python train.py --n_layer=9 --d_model=256 --head_dim=64 --norm_place="pre" --norm_eps=1e-06 --rope_base=22600.0 --qk_norm=true --parallel_block=false --init="normal" --init_std_o=0.0267 --lr=0.0013 --doc_mask=true --train_tokens=105600000 --steps=9288
Each number is 500 + 50 x the weight over its row's rms, rounded and kept within 0 to 999. Layers, rows and columns count from 0. Numbers have three digits each. The size before them is the row's rms in percent of the matrix's.

# down: layer 5 MLP down (transposed), 512x256, rms 0.0881, rows 442-511, columns 192-255
# up: layer 5 MLP up, 512x256, rms 0.0965, rows 443-511, columns 192-255
down442 110:505454482508498439535469551403487454472548525385540628467506437539526490466472523455515405432524547448432428524509528540493495467480543484476464381508511476462508495601390495485491551485460540
up443 109:475520463518526465562562495474425449484561453605411468503499463525475513547388441489572448474423451465437458617542399467488438504506538481432430559496498506558449533571478552468517519466466488
down443 111:452508551516573517507502474508460469618536544559476446559500516466458554540381408403476483514457495482422490652456423480509425557509545532480529585550460470547390501503552570509544530322530531
up444 111:501501589567461527469482457472521518494457467598502484493403455575594476474534523520531454552570535467497513546541506538595537543478494444439490525442437505572482522564512443461509510463460491
down444 111:542472569517511554427412573433539415523494526488513534488572571445481465391448559508474390560530543528456479464559508463383536426562529496514425384391428447492437507510554394553463480513599424
up445 105:592462451511571472475459573490491532508490527559501475448468491452461417415483440434597554507501505537477545557372492483506519472508481439379507541566469527594444635498517501511424350490512477
down445 106:453477430532480456577435535516447531489509565471519391540578542600409439548486503527511449534384488445551524376436597453486515431493549508483531450546428476522464533518498518436381510440485546
up446 103:464485489476482498476488476484365571477557459538423584471504416403464418509536581495521533525466440536511528578510553577583532428475416588430503556545580576517542532528521486506479485533464476
down446 104:461470436467513530414515471494468530506611473510466495619468528584489496501566506559545488448429400519509486496541472567482426497461484586474380510488460457426488478534552514475573517512476518
up447 087:544564502564495501486588493498495480499569423625428527465447515478466465463511496515405474461519555476523580537455507424465473520452572506440498546594507426530527490507404486569477445508538493
down447 092:455449419504420389500471551476499520517551496535615535516495480592563484443436498487526470411479445563481511485581464440483561414443516491490487540484516472414484480504477504537536486483611493
up448 089:452493459498522519482467575529448507555512443485419648414456510414458419483462538440540551455482481497444532465429530497449459523586514538438539477549492521623527552416536564524418487506470453
down448 094:437528438515549530527523517582537506459551512487515481551466503489641537500492564529503537542427460448447499460533488542501446537494543502618492491511415587481507560518492551493461513544492513
up449 098:528446427553527453517421530519545462469489525545555484437539455494424492580439530445584485561490547529450467573574518539556487447468507446524548528552621513489502581519476511565453465502443494
down449 104:447569537455506617589567572527464469509382592421563476383552417512449524594445522502541537576464538489472564490442575436489474488459457538530485470440522476531486500484480529519483492534504580
up450 082:457455432469409456508412512434443445564517504558537531425474523369469440488511488523445431489488459521442508551498521522441506493569484587536538550544415565495595606586491438520481507468526500
down450 092:484495558448494474408510476496531507489453574498521470510446455501497488485503442523474486484499499478453485494571378420469490474559548457512544480477515474517449506542430527449553486481480535
up451 092:462436455458593508496519466601523475455603469634478505487521580501546491503510454523458497477497411477534500464390417551487489595486505472414568506412526506456562474579532517514535362591487552
down451 098:497511508417497500409448522492710558512413549503463515588464479519493481453572517452484520489507536481485441529452473522413436440477451429519557482503464501455612486455513487474469427456511448
up452 093:544451484488491473473469386556431470517456443620461466533539532472542595475424456467470532512524476472437449457605562589405424463538461442440477535506594533523435526446489465507478414427529518
down452 095:540512494478425495492508523467437530460477451408556514450525511557451420452597541529505553520487452469485481423464432530542518446499501508505501527457489451504514481532528434504551480585483474
up453 106:462554476524497483537531415539510502426524564480564525364459512532466534425531503537429483495522516555372496516471480505478467500475486497419464453569380465543478482502430413562455480452444469
down453 104:495510469526430514550469461499509377559513564470512503427485527460482594469419537432541539494500456622587451493419448540580529511541518386514506439446504468465445468436550541329579531551504466
up454 105:525341476562495431565505456482533454426523466497495492503475438538572469527435559511469483482519506534530518593576504561527526526514429493534424523543506569527483595472520512530459524467460504
down454 102:522506515477545614542452495394430545527443508444561482485498477499506485505558506561560484564487498472500469465511492486491433430523515536519550495493420433543484469467519445455539533484468419
up455 106:484505447561597571521546459522482476547543503589430634369547554514468497508516554562593449554510551473490474538550486532504524527481489387467503546470613468584540612417506433525352539588433545
down455 106:458426546468529528397502559571480536505413523558507464447502608499469578541529549445556511559472437507516430503468567511497457488520463567516494571524521520512493461410471515553463549541476551
up456 116:510534489568486445547492456438442436555532497511510557454453490527483448455491588420529519600527468505503487556499474509462523465527424560399431535501545488539461564540448387474454469569552463
down456 110:465495533538496482452560482487515459383491509527529489513506494547517542467475472434442465595440528530506586509430396565624477388430584465447469512461441471469593576545511538465446457572504552
up457 102:455497476506515624434409492548400534471589491427497472365607466522514509537434577449527537547525458562418393487530515514507601564486568589435530513509534489474495482433531523517510445505506457
down457 106:489502556503587578542467439549427435689572536573530536477532525530544498514368475548553508552511404572547543558485554549478378504526484518426441582495461446556499466439496581486477428551498486
up458 093:596495414481542486465408558551386510570577485547443621586505470454539446466481551515596528464581489548489587443440593606396529515638527461404592470532488586511567554439559468565458510438596427
down458 096:516479527433497540561502500524485463523486472482572472543565503474580529497480536504387414403471554471495458603552463482408637500500418450548452540500482545516447485548432480533546419471396527
up459 112:475475436447454503535439507583438402560471556490498522415537505482469481519557507520452484451604536506483477492512467516539571427511537563491486443563526556545522538528405472519458499575549536
down459 105:624474540469462502505494507505551483478533513455539538519521536542564415563498442562510518512403458483458482435547535522478470545559515457507522529491496519477438495529560531479534478555538499
up460 046:585528437544506510507526488493470474511500412498526496459406422559510480539473559487543538523485510523529592504534518462537501545462545536457517484476525531519485545530535511548494484507527526
down460 038:604455496413516456389456552509536542499477496521409482588439464531548457480518516474537476624547549500402475439537557504472523367576480410496538452455572441442495466449532533492443487506550573
up461 107:473518482601462493580520551528523447493417537524441431440373558500499537433507534537482412455541456563431477460513450387504443500470481403446477474508421545491481473475475436517468466457499518
down461 106:581435444452543516485481547588530563412557518494520464581419459529475539534499645528554637565458491578446515451569503501548465508473465500541522502486455505514441521506498485491509497445512455
up462 095:501404509554497452568472487562497479433533511470487501440490513525455462446491612510492485556514534550465481506506491427575484444561558480473503491447477485446567588439542482556508480467594557
down462 096:468549520426490546448493369496555518504520467449579497602494420485590457480476426420515551448453529475535488498513516436496481555494503436475504492427536586416557558493504513489486607560482518
up463 095:483493454455523446411557451527547524449493558560522466460520466530534450378437514486450504513521483397493525499460559467440458571530500405452547428453484563529559480445466527534446543613411523
down463 097:529490437521433616448493481457462453473555521511489566452540497429475565523580482549545491544502510470475541522433508542477475501409576495473497518508450456490521532551523471462588434529503491
up464 109:527544500526491529522551572593447512448555456656437480495433478429405452551524562463470482466446428473450500488555521546495430369520517502381543563602509518599515495547522511512490408537531516
down464 107:608446501485496527384464472515570523553577539636482438502526447486552473467512471445484532507526411455517500510573550499510488470557499578484487576507480504457426456528550512471549399487486551
up465 096:542512426493644443486549509540484522501492493513477508413520491524512465519480512520487498570500494546476561529518551465534488483480544341489441429553497469552509604536488524555549518517550557
down465 097:425459512530502470591537435505497484458578509469463483471435421511534442517502471512520542399468515441482481510520500478509476552479531469486449519500442478580468535498512612491599501480527366
up466 117:563530455550454523520629431524510560546487474528521599470516503430496498413549537467534546557534428502438510510428522469504573493526472529400455510592539489511501463533550499535447419515499439
down466 113:364553504545585417443450466577622549480371508504451534483488472514543503487504438505467490552492520493486441470519550512512457471530485483468482484514525489473523551456398584513443534494563483
up467 116:448552455518494394489499445458400442515504513542406446508423431502419501399500538542676536582511542437446551512482499502498563485484406509455567459591460609573554474559489528498441455435592513
down467 110:541513437551460502546519504482446418528531475551439429490503464535447540527423474512449481531552498477522496480480484479463411556472449501514497534521487565495465508497457611478471501499524474
up468 108:549509487508476457552618467573459516496595494587468468447511540409481502469473584443457553554484421538444581496561505538600553500470492533449546467483500439510534461585440528619400506460509499
down468 104:456550543566532491375439512453501489516450407470521450504501511521548444512450491505528483479421523470478441497453434449480450424542514474487496516597547543399508531480500486489479573470550448
up469 103:470520505479557467520453503495470518418582402564448580528507604549493435452456480541570544456523501470558507533513557493415462494574534366392492522452600529532425534521540469510466533490546567
down469 101:402576497461474487515531571558476581450423598553515435454544489435413542516486541482470450472528479420466518488473596439462495488488505480447477438514470453452539447484518465443496549458547595
up470 098:489480536527537506506534490599486556517529540612452558501421454478425471452509526518439452538470487448441474527482555540585512538449528488532566408454546565562445529495426476559501469429463598
down470 100:528526475499466519505488431440610528521550572539597438439535531496531534454507495439551499575496414597564529483497521450516418516427584489580548439436448539498445541432543434531482432492465544
up471 086:533493485476493547486537529450520447528658520513475574433511435515532486486445480443534534587470540555448549500476508480505516482534535505519474577567536540543514547547535490605473447571541422
down471 088:491502487485427604459468514526556533480598574475607415622484499464503529473536448478432505406482473539476524457511511581446555428502542568611506487481458554486570546533471528497443549543571503
up472 110:541543489571395500484512478380485530441504413577447557543396520451528510467524547451564543665569516468416466501541479482495413469486452478373473524515450494496517502509551588530539576455593475
down472 109:479558594551512497444560564495428567600448526528510472502437516422485542607525481522522465459486540495535489464505491490544493557539462474550475463544554502449537487446437509502473619500457603
up473 110:487504506458524435484479453427520481532541508496541592441470401549459536454447510514540524529555514500592479594364492491523525473438558410558442542486543550513506573480520511447436552583534590
down473 108:439500587572578529471608457499490492580473569476389411457446481518515458530560490469579433505482511397503475450513538436349350534557492440484601446490469440489557428436464531532439546476465506
up474 095:554439476447496460534468470522509424505439542581503518514531486533435464503498500483471465557497490570507552487534454525574553484483538455477570498423496527562475488506414485466378437545534486
down474 097:492483415516554473462515550438438483545424499476476480532439466477486473503609545479490527482478470426547449519604516527522429554524522542602526475526437525542516408516504539418521543439535452
up475 094:457479538506542494518412522511554475512487492607542573518435421444457439527506511365465522520600562543502521578482560543483490575573494445416565533454528526464530513466465527600382465444469508
down475 097:468490445442483496541428504490540482559461465568518456499512500521448567487428501465513578485478517489453469402513506415506530517465568585534523494541441492499443556351532502414546413456548586
up476 089:440389435476556535560609499546518335462544515550441516490535520574539440487504605541487541619512451517449482494505412514543581515482573533500468455505498557498503486515514511535468404501439525
down476 093:553425562423552516443524550557550575422469480525525602555421477499547445486537513519480523598459455507477487532471515527521586508504450457487476476511478493503502529471453562531481521424506421
up477 100:578501486505511427542538457488504462445552439582353484447470577439474490463445588554459487409462419476478470429483454551437459426465497530461481511588498448601537486527528445473457499568477637
down477 102:578502574497502483475416536437461557525477457521537484471615502500559505426478515514445545550435453425515518441525444614491418478501535533441519504499575393470508534482557493434490372652450473
up478 098:512497493481443460481499453432479467481578624593453450444515574549492498380454525485554510498473549455435464522601486550531491487461521518550590487485429493477495458521459489563593489593407505
down478 102:541467530577468469521466462525443501498483483505581551580562470521474541520568508433523501383509440578553450611495445448548491634413543501598520495457442450450533409507565462574536445570464550
up479 099:511547454553525445469531449564486532423545489469466593466450531479479488423483520499534461511490537400429543508447510502470481564536477500429505431515523464526527476468493511597377410498479480
down479 101:439499560510467518562463548554507447503528494456568548573437557507508483532452482422414433433428535366454453411478596504453576579567485542555491436454564550449532501433553576522482478426488429
up480 111:527490575562545431550430488450430409505515505483530504541407476566576519498439516418519551509398566549632477487520448543506389496572529392542433563512456599554474470537491439488543524529541462
down480 107:440415558572457444474507553528445489474433555536512470481606564522456565538380416535539452412575418507517498479461548489465439488485537402527444561504561527497499521532498506519489417495357539
up481 109:597476496494554454501492433537520497517528530500435526528599545548573449455440594576475513440422429499553587562498555477561377520582412547369532551474529524492473541452487495483404490559467503
down481 104:500503440538451483468583500510579483573497515402482578565502508492502480491489623526538498454522349469516418592503483507552543498494506545460599501518427491461489464500490554491566463612615494
up482 092:486475494489507450543573509519534486375494468514564538493438466475504492446457504533394517543411483585514479559445631447578412441526534588476417541477538445531528620501455413513404469424569562
down482 095:418486380498434475512495547486494470525517517499536438503471479530437403525523509590506487511506418540432518458474462501434593501512518444474507446492472505420440486605501484451554453541543498
up483 110:514612496502480393438464446433451467549522464459550448504402352483458477438437646407444462529524536477482554506457496569532515557538544400544540450489414582516553508519474487457515456538534413
down483 110:492534505458541431509579531524422509528432572436522573503453430504499517568513496486480543439461640513464519470449406524453466433525529392494557497521466612641518583491496543495473451559578432
up484 105:493585495631495543499570434511480532500510536583465543396526505388514539451499596530533467477430491518405570509503528491440435516549547484419494475623490487581553553479558465445475538560538537
down484 104:372503405510446580459635547492476486519536498530429402550542514516432517545623528530468556564478482434444505534483551538503620476456534490462529617524482466493524445573575533522462571632518571
up485 099:534534562571440539504411551502502502466478403528569542450509590504536404470521565476564453499466537439559559474427468369491424456499530526490569505486569539529478464502513491585490442572481546
down485 097:445540467467403497487403437561480554410523486534530429466529526591510488452530487410516435491491482415530531489560477488470503471446558540553528546528470509506484500508551476560528528509576467
up486 095:549495535478473370615578466505512472439562455477498532537517443532546485490534492574590411547462565554434528495488496489461478475557406482491451531522499479601535529594451507579484473512478459
down486 095:531445524524418553440484537397522581521484485546452539470460489508524489516506557486505564432506458524509485461494458502455476518490503470537484452442493510525578394507531542451462399514469458
up487 042:554483413521500525550548500552461464422525513597452547440489478478467482454536539485592501479460517581556486457480497467567467473453406502449529522486422459541499512574464490586504410549470530
down487 035:487522572513508549455569525479557549584505548568459533459488551496447498473517587562522465502484512531522528503494506511507488552498451503519512472462557456472460452455544521475456462419454482
up488 092:439439526459608550508620544465504431492567439520497498515523497424479399393524523468473530486472447508441540490499508477461446516558466528432452526519523614512472516507451515567530570564499580
down488 095:539525498532526513443501561501501524525523557502510545432520463594479549495485442556537542509425472433460549524497488517468497429536518458492541585602458447529524436568470474518574511547493507
up489 115:491529510521529423550506550525479485526485511473504478557517503510517496460505557524555507540468547538411395509489595566564456505466428476410550532475496520530495569483477486444421526492377515
down489 111:546523442478573413578489497527460441555488455493534532525634464521494453469536591587560540499519487625465385450564548475504411515395509534517494591469519415617390487461568536456548491461418583
up490 095:427452471496482556489461547525419538473489481541567470525543507447453568526494523565459513554561449522494456509522577464492520531433486573495543535558492505518409500439425496527485541477539535
down490 096:551500501548487467506496575469475544500536435357475580540490435599548441426494549611511486371373595477513471487508497487499502476478478563508506551534493385605509451523502533546536531552462413
up491 095:481463400500540581465398528453520560447643439569556545517470449580529422514550573512559450513499533479446473596507521466550527476476516504466540478533598499489524489557525547490444433475410493
down491 097:466507495484478490616461523472593454620565444551548519432435518474488463485519557472544496522488401599494512527464509469464506497507616566473384516428445464529473409584509550469505462580586515
up492 104:492470397466595477470449507477457438560505527497529496538510414521514490464473599528496426525489414575540561491500496511471565451482495478481552460603518616522476481504435486458451526487497530
down492 099:538465516538487541514477414400502510512470528553599460457488530608532550481483406481500513474422417511437557526519529413508546535495542493547543471549537544539426525501494527507522482515558538
up493 102:503513534487482557531559517607380499549503484592416517434422453390402530505569579456504479594488528558488520506493575566520540494473522549404486380444412477523433496496462472597563449510559559
down493 104:583503527431427546540480464519492544537427565545448522565595478489489555529512458543536492596481451519597523522500527584528508612521442516499486462410489618450438470499544372515477519520443553
up494 096:463522488563487649541516554470483413491507502543489557398530494404543515541471585528466432489544532534501520536508509547480572445440536452510484538544504425606480583434576446534419530514495421
down494 100:457526490531463565481454452524577442542489557495480428507509549513524417520568552472456536501505480511411560600584454642420563493493480567516574516480525491578491550462529451469373568468498508
up495 097:571483454498632527578633569475448509540556381556439524554465465478482354476531563530568489470519430494460507603472483463445468486571415441391436527453393542541530508446410448527585458453580496
down495 097:507529513534456530484519489468568488531592507515575442555491508512500503514502498494558585479433509443460571565566523540455596564508492454534589453533407504466463580543478539463530419531493484
up496 100:564459510561487507665554476466493470477414596525552530511509485512497444484489509529536535465559547483543454468518470450577458425500448392495561510517524506543486548578512490469569572573430542
down496 098:607427444522402575427443494500539505514456424472470440506557518479505470499452538473512512529482469542483522493544528472540558535569455493520498497508524450509408437521508492494427446549461545
up497 105:507514433540520514489518413439483526593486510533459522474455434489436497443491607543510540536555496520500517498403440456511565476539426457463495579482577579535542549516404474488507447502448565
down497 104:439417527617472495456538443600495522571492507403494516443474457545500476569498531506571459508573497578522470514429472418549462447474458533490439464455564477494463412526495550560608417561543603
up498 098:539477342532485485459457472571477427453578499545398521482514466532567530442511519445457580470537542517586460565478458457592488491520545419511545566494606492552426504532468435485422504421470539
down498 098:485472456556375438460495456562535512521525452559505585553403431442523488475532470507466470486571515546519414502580414484535542505534544506480573455593425606462500489451481506483496551516524522
up499 092:540563449517541525453509492516524541452545507612385474491534469528524470454497448595596491436475579460449538452488566454519383456470527478437568509473525550533507481435524496587490389511382451
down499 094:548532502560541562514563516500598583497505521517604531525502496474569579525495525532560498489586537565526520517546597533459378504523525447531503495469439533518560438451491518433486457492432465
up500 105:451568513446575548562568396517445488488488529518463527362543493510509560439523583563523386477530501492509609463470495549479517542437522443509509567475437539608482571495480452557463501551540413
down500 095:445576443528492560507591515430507474527430496597504514516545573548457530424457498523430520455461528545457496399485413601519630584547533601566541553497481536445546511538484515457481438493520459
up501 106:543513545436451391497586403501440500528568503506476582428521523488436565437501566507514594470501559495435504494468571543471474466534509522402482478524558477560453456477560461522538585532554547
down501 106:455519460571628454490557540473526492566483534601487565490528508493530494531501492499516480480517616508539455498504462419480432451518481546458458507516456478605519431473509533375474512412596520
up502 092:471531388511462505506521403507532500529455492589487430477497484499476507438497569520452476551502473599454483479573498449464495464479534402496526483532451441551501471490424429479587543510459546
down502 097:469550478433454500452542537497509461425514473478474479519443430495570642528497542511476473474559383495394490521461534396397514489546538494507494566497471562432507440547456518432481503428329616
up503 103:501482484486509449497488508512485527541471456553524484438489499389408444538496508470571509529518355591465592530501503520480609516555501543462465500605347526554579520442478458493513432503470549
down503 101:520475499536447497463436531529518486504521414549566437522517520473522520460452493494421530619443528533524485506470543497448469490435507467581460478448454485494409476560524434537545385534477459
up504 094:462506497511610536508496521561453515424477470616517444475472527485525437431503630603517538599473516429437457470571535528529445496487480512412553448529510456518521576493516574550476554572475544
down504 096:424580450415469513431545540520487465441504561500463479546492491487486487437529506569529558490512439417582475425519612480518533531505517513519480504474524450433509513556543492548508486491505520
up505 086:440431484485437542487520539449528512471442530520553609413384565487416501515552511384544417537508426523521566516583545526490462578555466415543512486570467558528500419543493409458550482502559431
down505 092:573538569392507569442517532454547473535456407463549515503488571494390503501483512515500480509483504530510459482462524569520487545470535518496529500541421571410556510537389469584496498561512439
up506 099:523478504473538427473467467497495475443605446607404519493441478476544379476459522442533533459481490385440630560424515490499421479493481512536533449462414490473436625518455566603484434536594553
down506 101:541492562461467480539549524425597446449582508446534478519568515530480554513487548456579492489443478517537503491540488553429455522510485518566546462459394506507482486536498608487457455534493473
up507 119:574484530617572500494504473484463470464458405485461493532461496456494517385507585525406497524514396469536528572462472536477453435570481546426443491410523606519472468493476463489475485523440511
down507 114:621592568509568486465577599477486451459465483540522549463584616467535637423553448582451579479475433443511558501431500520476485454501411569491483433468509522511583564468456503386483493553578514
up508 111:555418485539523463501448486486515552436449535516567492482475499499509505523490490413553451499506458522467483492520539503414413472508454439522473417501474514483546539504492492451514462470527558
down508 107:608509516523493393461492530500493533402447409495469572457445433523536506574540554498503462559467480501503499419512438451474511343529455485432563612519432456530475409502569469573546502457473490
up509 112:461445365478489419508547352509373460466562481498536483477520465409444398430517484498462542490484435580618528508504446476564565536501516529535443488482451551562544484425508434519457455471469532
down509 107:433483464415483538451456458521453494554434496502527509497525477466527473517506511525418517498481620491548561509424557586507499409465527509538483530493473485586439513367526489505452504527417562
up510 110:546453427527508515523488545468389512509497493566531571487591508437510387491508517502513519516446470555441522540423493468503508505554407537477519487593494535543583555525492514507439459530481539
down510 104:578501491582444526479470451485493489532572552510483428473563438589527512464476526443529479404511452548489451546521410503485591486517543568420474479457450442488409550547483465453520473584557453
up511 122:557564452494491485557491553499441363544504435485499465516409380488436456467529504493519497571502430542512596526508510536534522494563471539437466559446504561561449518556433384448465505563494453
down511 115:489500531467467506505492506489448524401485522551516523492414547543507594455473488456427460523434483468496477462388505532501415419506502487557504489409423446539592461501537547452483476460471473